Part of a small language model's weights.
Size: 26 layers, width 192, 3 heads of 64, MLP 384 SwiGLU.
Architecture: RMSNorm before each block, untied embeddings.
Each number is 500 + 40 x the weight over its row's rms, rounded and kept within 0 to 999. Layers, rows and columns count from 0. Numbers have three digits each. The size before them is the row's rms in percent of the matrix's.

# gate: layer 2 MLP gate, 384x192, rms 0.206, rows 293-303, columns 0-191
# up: layer 2 MLP up, 384x192, rms 0.201, rows 293-303, columns 0-191
# down: layer 2 MLP down (transposed), 384x192, rms 0.182, rows 293-303, columns 0-191
gate293 109:579468441502526492541534418528472468459562517576490457519546541533460552546579542497481470518479480505483413529404464530438530506528508530490507472561529520543493516517454496570477476503499521515552537550405507521415488435533435572493507523528486523544508536466466534500496518535434493544528515404500485463559537467505551487529583468549457435534471473466536533389501486514473462509529528577495463480498467486472471530513484520567512554554462537519485438509496474475482497467503518491469479514571531525519554537491508547426498532454525508437482410435525482505463511524452591497
up293 116:403532544492598507502494520580495486466501458487557481519501487502513572420540520500573526501492493406514497476486483469467541515538487493514435514533464580561568500512476449489485470559543527477548423513495531498604455495531545443539502474508576471507576483514439476512545493603512504509560515548500543422598521478481469490522458490481511494499510503480536503488514444526505474533580533481490548440505482455465512485536512455500547527521449450523517575508493466522560513487545525542501505572508564446556445445551485541444550417532480505483477496505473476471486437578448460520
down293 109:504498522461542420583518494510512527492459503497524512556527507532540515435438484472570497467487465506582508446474473489512515479513502502447417448533472442527501421457487507477553526542526473457457480483447461502568539521564478456461512553500513509428557494540499542443512521541567481486515518537497491456528453476521498478582506536417512455469467478603427489512536452458493560467539504466537469482482498488522566447528588496391475492532438522499525480548399421566537480504501502482529536423499538441501520477496530531544538443487466403525460532459476477464549458473457509483
gate294 099:484567510493486469497452486513470444475510533467497463484494576525573500481552524493481552498513426458456484423512516497472564491490495615535590526444572543452515504510488521533457508491501454554529499478476539490518539502547524459438505426501553542509602524423530537559547490462493512492421540474575473507458557467518504517486499532552483447497447485429495527501450439541490524558524509540507473517489454460479497550510512537461540518536551519448457538555489450485501512481478500579486521456429497439486533522504532397461510495546542531477545500494439533595478457482552615480
up294 100:548514446503507515525574397559505475546467463420438502541545494488445469521479495500534458498511559480469505535541492466523487473488496435462385505540441510532470498457499504432536513502483522498533512476558540490540494481432433495533493552502528457540467495494549570474441477477493495539441496485514557512509526573468466474531493523487472548480551477508476483507583517509484466576461496504527614519593466541549526562517511484424471498530585513479549545461454544527436499540510480469527612475441524512541537449527578534491437567514438512535559505567507451476498491454493512496
down294 095:501488447494510481530538503465515535554531436471517468485557618520513474473467514589573560512490480470477550441528557517547515528498421478574491530481459523465477474522504575519545590484531490552459449461519512402527478500429485480519550482539473438523506546449530546530507534462501513467490544515527415526518539552434517442473471505510508414575462423399460510557441467510471570510539507557496474493521448469496505527432565535515550509538486511519514509525520490446523444504459414452457568428532527500486489501518508550457480483535485529476536535498484502575526552520479494485
gate295 088:488517547467477463517584579504490474484500595463493542477513515540499541475507507452484417421599460456536475470555512509513423493509523467529503527469487514523477525531506473540482516515589526484465523530504548475462498535531459605544491452485474564461468495500432405514493483450501511488507447476460487493506483482464503424534448452498501421485518513568485473437504553493492433558435469463421472497500490519571483501524554419529535461524462508479435511479553530502544477451496474543462440512458514462500467540514537537460493506476465460479571518559481459525531399433413459436
up295 085:483491484519477484482487591458563443492531521495530520476524494512577478495520555462531453447569458537492463460438412451489529473467468477478572551468547562470533519535627514486516519471509475547501508554492497492472502499501436518459518512425449577540466485544479480491499478481442423581484471446479469492568539484490464444581513509515495491525595577537533559410550488524518466475477502436464530415443466457531510585478502452552466451491491463519485520464578515520501448483479522588466482460518544498461540447503546491466506459494419504512483513574459488513520495495486514488
down295 092:502486579390496506548448509497550469557483586460498503461513415512478514490595559522441404439566540498543500498515472457487449459478461509447520481484525537496553482494535490517501566514507512479431507504495536501488490549549442522481524473518574546446500425533461450430504530463509435545544435518516484495592495506504532480516538459576521457472555575548519505445487519538469512442491521436520517477450522510541480545463536443564481439557523463448460545491577548496528484504546490595423450524495568472508554479531479482516499513526451512536507518529458492486510501534449458466
gate296 091:485465489547503544452476474503469410499450582539528426504507539488463461543506465450520442493471464503521478528442493484523465460608525436481458495476480550435450494529554473481543573544510508533466614496537509514458525492484424519461493504559452518537517499450557529441420523490589535540517480515450520496496491477470450536558519523485395496543565466538560527471565468491538499465407505475563430472425488463496486527444585473497451537459478546510487491436510571447512502491552556482524519541469526511501534570518481463504507533499517494494563433499535493501441492506459509505
up296 085:543434535528521507543510507502521516523501523501574489554634456500512468585509462510452459487502466448510476524511415520452515508557525554553426517489512546468511478508468484514490501555522482461462549527522562468493511516521503511445525528469519456511502514443513550441467470538529521501526562483491514511551558474536466491556536436470475472534492559540493465476511595532479464581510481482474514474560578437533487503526527385584525512459498523497489458445462539403543573459562556504529451444513533542513446544527422445426455500462520469491565459464535455493517474533498537532
down296 094:519517483551543477442490486565539495471431578508523419427604475502437430501468514449465378524459500456478491486477511525541529495571543546477478477500434531447515486467524496489570569543498536494527536520553594513447524558477431510490480506534440499542517513445515541438485504467554551512490481490539495517541474450505468500541504499499419493488501531478526564489537476534532465488479460453561441482435502446528425543433558429567475506434493554510471536401520513428520514503566541503463481508468493534541534569511504457490513556496520514493516480571545489499469516533544489510
gate297 103:501511548496518458513499530506478545462447430463542528468513558534479465499527529508434518489487492443496529585425471547479484470508511433508445464541502506517486500516482504424515494533501545482516496492562472572517580454539568494543508517438560513541482494466440503497502511501498473444519580564547553572404543517492524504535465459513475524469409502514513562430470513554513438515535549456414518570546446506568492542535448563472437479500505527564553509475514561478435516486533497477556573517464545541470500476544506563449484540485453433529480524558504491583487452469586513505
up297 101:457512463522453518568485431565535511467479443473534536561490531556466544525528528535514489488483521499498478537494496530506491563482552505463481508485449489525558482559500563543520379467480467442525465516498395531476527547517494529460559469478576531554512507413542560471445479526513416484467502505482540500487554571451519530567559455471517474467579525424484514499490424534539489556525482496562537490546554472461535443541445454471536472425509572423538497496487484546547468491561514468512512472504538546503501523506444497492482560480500498537471579504541434536471498597518558504
down297 102:504499516473508502385434487485457501483456439550493486481491450517562449504550533527441460521505515490524587496500467427475470490522535503499479532483471489436478439528456508443443442496584536455504442482568514551520555502530541485531501533456438506482568467421444535491496572472547401469559482547642533556449523459486480423483467429554468464464512496497526497506485575531472437499541511465414491518563397507502549538503508523525464528507546503487476511435536484433450515465484536494467532454491484463477504532487513513500479468547469483489462523524512460465504500468478459567
gate298 099:511498534463523497525490498517445488485500553563550489466480475615482488565478525505477508471535498510603553449439432473481505546483498538512501544462501513577538563587533493506445470507507491505540441484565480537486474480547541486434479540487533587480470513512458539525519488537445419557482570504557470505492477551532501525574537447456566456457442509461455534423508560498495537474465504504473483460446435454533521477519527551527465398490481468533488554493490524503522461536556538446463488435597494578511487491505498510475524464570461476460490473546593479541487538526450549482
up298 102:509542459495514440494536603499471512465551531474501429470494434510503476523536471498533549505538452550494579553369486508468473544520479483506481488503502511526500584500485487500444505525424428514503477547543466534521480490496535497486498492535429520489527472514466460477577509455464443513501452463556472548498459517458502515566513532538438465461448515475569490485527454491497512522561469525510555436510480501506509467473507522464457498569460443524578525493373580500408463429507546440562516466509562539485483490485579447460519455558579512478485537509515498436567447516508542511
down298 101:502564523551544485510526537504498498492542463419526490471464505488506484453485502478533551502450471466474580486497548527479490419500528448547535536506517525485485530491560475572565397480467546475469518512509508493580449484496544533602466528502493462521528546547495432486537507479455505444534480527501455464475484491435509498478546539541519459433465521426470460552513524550438539577594470478469482513552552541574451580468519504477497558456531456471519537552452482574507499461484534488524530478534528494549516485465511509445454520492495505560482552591493431436452426506560457597
gate299 111:520499419529456474523517492498480526471455541568534463530537482463504529514505537438474507520475431485464589487526499494502434543461524434533558487534475522516544441502475465460518484513419529505551553525512478521490489551500441547385493494494497484417495490450414511474489527496428503512516517505527415520510520563494525451521531502454578489531586502526489527537511464615495540587478475481543469527499502486468543572457498451456435523542481491494497428443434448435454589530543474469534478519527563558530532513573531513451502483528477439497448417540496438465495511515517469522
up299 115:550520532467502445528472438513478498462494484454506510471524447507535480557475473541455485465509527482459525543511542490472571490483514511494428546495561502523575506499545452481540434513575466412486427490546478567525428504477484474400500524548475519493519476510502500463461522600469506529473520502417532546555564463532491504536495488562459454500518481444468493505540520551525405533477515388488546470460513520550439460528591531550515513514453469541554533494552540526503538443499558538475501505573501542535548410472487438532470551483437559492561509587501515463514488484507558497
down299 109:438550450529527473537490507485510581499562587611583406514527479487465531539541541534488484474518543434544515470515516517483472519523479443496511501468492449524506469516523512451508477481458507495500561480564511490502566561452484540535545525467478482521529473382500539632476462477504455469497532535535476482500497493574459429454532495531496541514432533535507474550523511526486548485493501487483538505548472433482527584520480520492497429556471483561537495538484497450468519491498494445534601506447587574419482503476571503515493502512484508479503449522452480495508491620536524479
gate300 110:486485474526502447491499511457467471509510569481457499439521474477506510474508566486533457532486554545534535504497511479511503509562480488503542493535468564419506495552496481499477533444519502499538571473529439529481449491495501470521492560513525448585498556486525483511413469470512494503514495482496551447503578511507450539537443530518365502480566474595495525518512486457484444449501498526526483599484525504517497578502520544512515476511552523516495539514526462562413545578372427502435519482535453489531528558473490523493426475518488397607533546516514457510537459493485592482
up300 103:513515503472492448505501515413520476546500548515422481458496435487512484499517619542513467522486479483473516477486528549523499493518509478478560547557461493451485499587517491476477514483534465526515525489524513502520545461509526532485489522480480539550560542536505465549434467514523455474516438478470486504473520464518492534514443579540462516513613546571567531533551545517441500407579481517530589584477559512515516537540548515463487482522557582528462560507448490507435512509395458496471519430512469505523478559563478443510450477530490470641537505547530530498508474488550546502
down300 096:510525518471537442500416502475542493584502505516486471571506460534511473478532603571473459449477553463508593503473514538504565495514513523468470533534456508547507508484446488524453485462542538515507481489543484466491458573414509454501471489446443416571511493510553548515492522486568431512479453455486524511505547489561470543509475493542434485529631554516525525405521522499469435480503455476464520466516517496492473635469515468486539500488530490549494504507583418553497536480545433507468531438504489493552449514491477518497481524505494517567457495480514437534477545459587475527
gate301 104:484479450444491533476497528455474516596529538479473505485497491447510506574472495473415488505518519484497485426461525525447567516522505441570485516440496422532438539503491481548530508509486491484482481472449487505549553499533432507572488483510461487503501546487411424495470524497507524502519474471571434476482542508535403551472390485444477423490555511427480556504503545567462558538533455567448494466514461429492509508467586459559496477461451480439548566495507552485553444396493520488526504441466518541524460545457558474519524480454535473452524515519536528532554467465532494503
up301 097:488446551533565429490566457449595448464479521496488453450501508497521550553549452507545437506491508536526511535551550501541517545484515570485562512466522487498535534467475465523479528572481591496517448418558469460541505474487511511437482550491491480507450554537503542478465497560527515507544564610565536565497497474460507466535530478461412553477514491511503503478479512518502485526465511474495557495505506503500492396543405536502518585493529515555441461469452428546543443505470410499505467465533445457553523446524458475515514450476497451548410465504501489484475575485520497511
down301 100:480505520436480544451545529448473458455510465460528532515519510466480552547509544506570497523519473536440459470525542546495531498460498556516516500463508473527479501470490407513485527603485527437490458505599474526534532505496489527475473561491527442539442544542503494450441515484524541487544525555566462508496409529466503527512525484525470440505495510480500512513534554552477504507477488535426576484543519417517580453490535535547477531547515496485508511519471574516573430480476481523492501428530463502534491484530495443557474447375505509503499551419566551392559565466509419528
gate302 100:496497505438450568512485530517475488499473518544471447476496556480431561490498449426531487548494498429474505487558452498458519449540504562479594485482481557451428465591549456541440482477558547480532473446518556491547524483464534453480537472491443475455437549461471502485514459479442511538476547537526447471443546501519560490501514483492546555470509512509485493504523477572490510554488483550450561418549537481525505539438484477554540425456477542470532557499504578497585450479525519453495456533586535458541414513532512487476544472467495555488497551495519513535410469488583463500
up302 106:418509569518480514520520488470540557539482508478508540542528470557514540513469568532502465459504460617470437491443537492459480507557452467525481572505543533530517489516479492516546432481486485491430521518542537558524475566495500480485568463531476518645548525501475516590544488537481509490539505504464515563489470542467477529471515504475474508451531502494570460407508419563527519518503482487560500520449476553478504424559485494481465500511463413498413456498451436500503556445484465528470468479446461555468555517513468540469522437473421518515476399565474492488480476518478528514
down302 098:484466507415458520504499518486479579482506549541454428512511467547477534492501495488583466464499442550437493448514508462500485472570524504477524402474452519496458471566534435543426496474493492489497541485532533481579522435458480457529531511501480474504460494482492529516537430515540548490545596483489473448443509445458590482560491472477515564471540550545402466510517542572500500545468536489494553402416517507510511477478512538519487465469517550484432465474466463418496492488474509469443453535516538480602510534471571461534485445531451566539449492563480512497464471489554488521
gate303 095:512506458499516529516471482514490529421477471519554581493505532575443434530513509530553468603511435488536505472511459462465495493459513538442508439544518471541539432455483552483497456494466464479496406537494530470496533454419490473535495457521490556499549474509497452529512468520451523588553537450551459483561518526478471521525493540515459463510486502481426441527555527508498528472593549511542504534452486474467507482507573587542461570431526487483492562528547473511431492441429483532548511514575528573419499471475522511474479448520476545509506477555514473538477419601476538491
up303 101:563447529509481441538592495498497441526509563551469435528506435493473584487489463453509519512505544511558503535545495499513572550566536488611455480506537566478442602569560491487470557477493431480469523447542483488501468494422513514474437560520526468454483470501504509551482444513542473466445566495512496499508431448499545451538560481556482553506524525517523569450553530528515521488375490433500483482512528526569463477496453486456529468556384570518497529451471506499466467504520504470531462507552478466501494528459526493500471503493518560468451528509510535512475531441490447491
down303 101:418496458483519411469422515491480532500480483549492505458546466581520458520487494524462486560546483497481553460509466493480496440500514570476502436473523488516515515465517494554527504581496419451382508505491424505461502511494529517509541397483430522499535493498548493538475507472497497466554548491473468477517527525484576494448474482485518481565477559528397443495441488492485424513476504443396461579550433512452487412476461461526466556435501513562452520532528516502512411510495459507602505545491490548463532442503503495487493512523496513554435501513534482470501439466487511558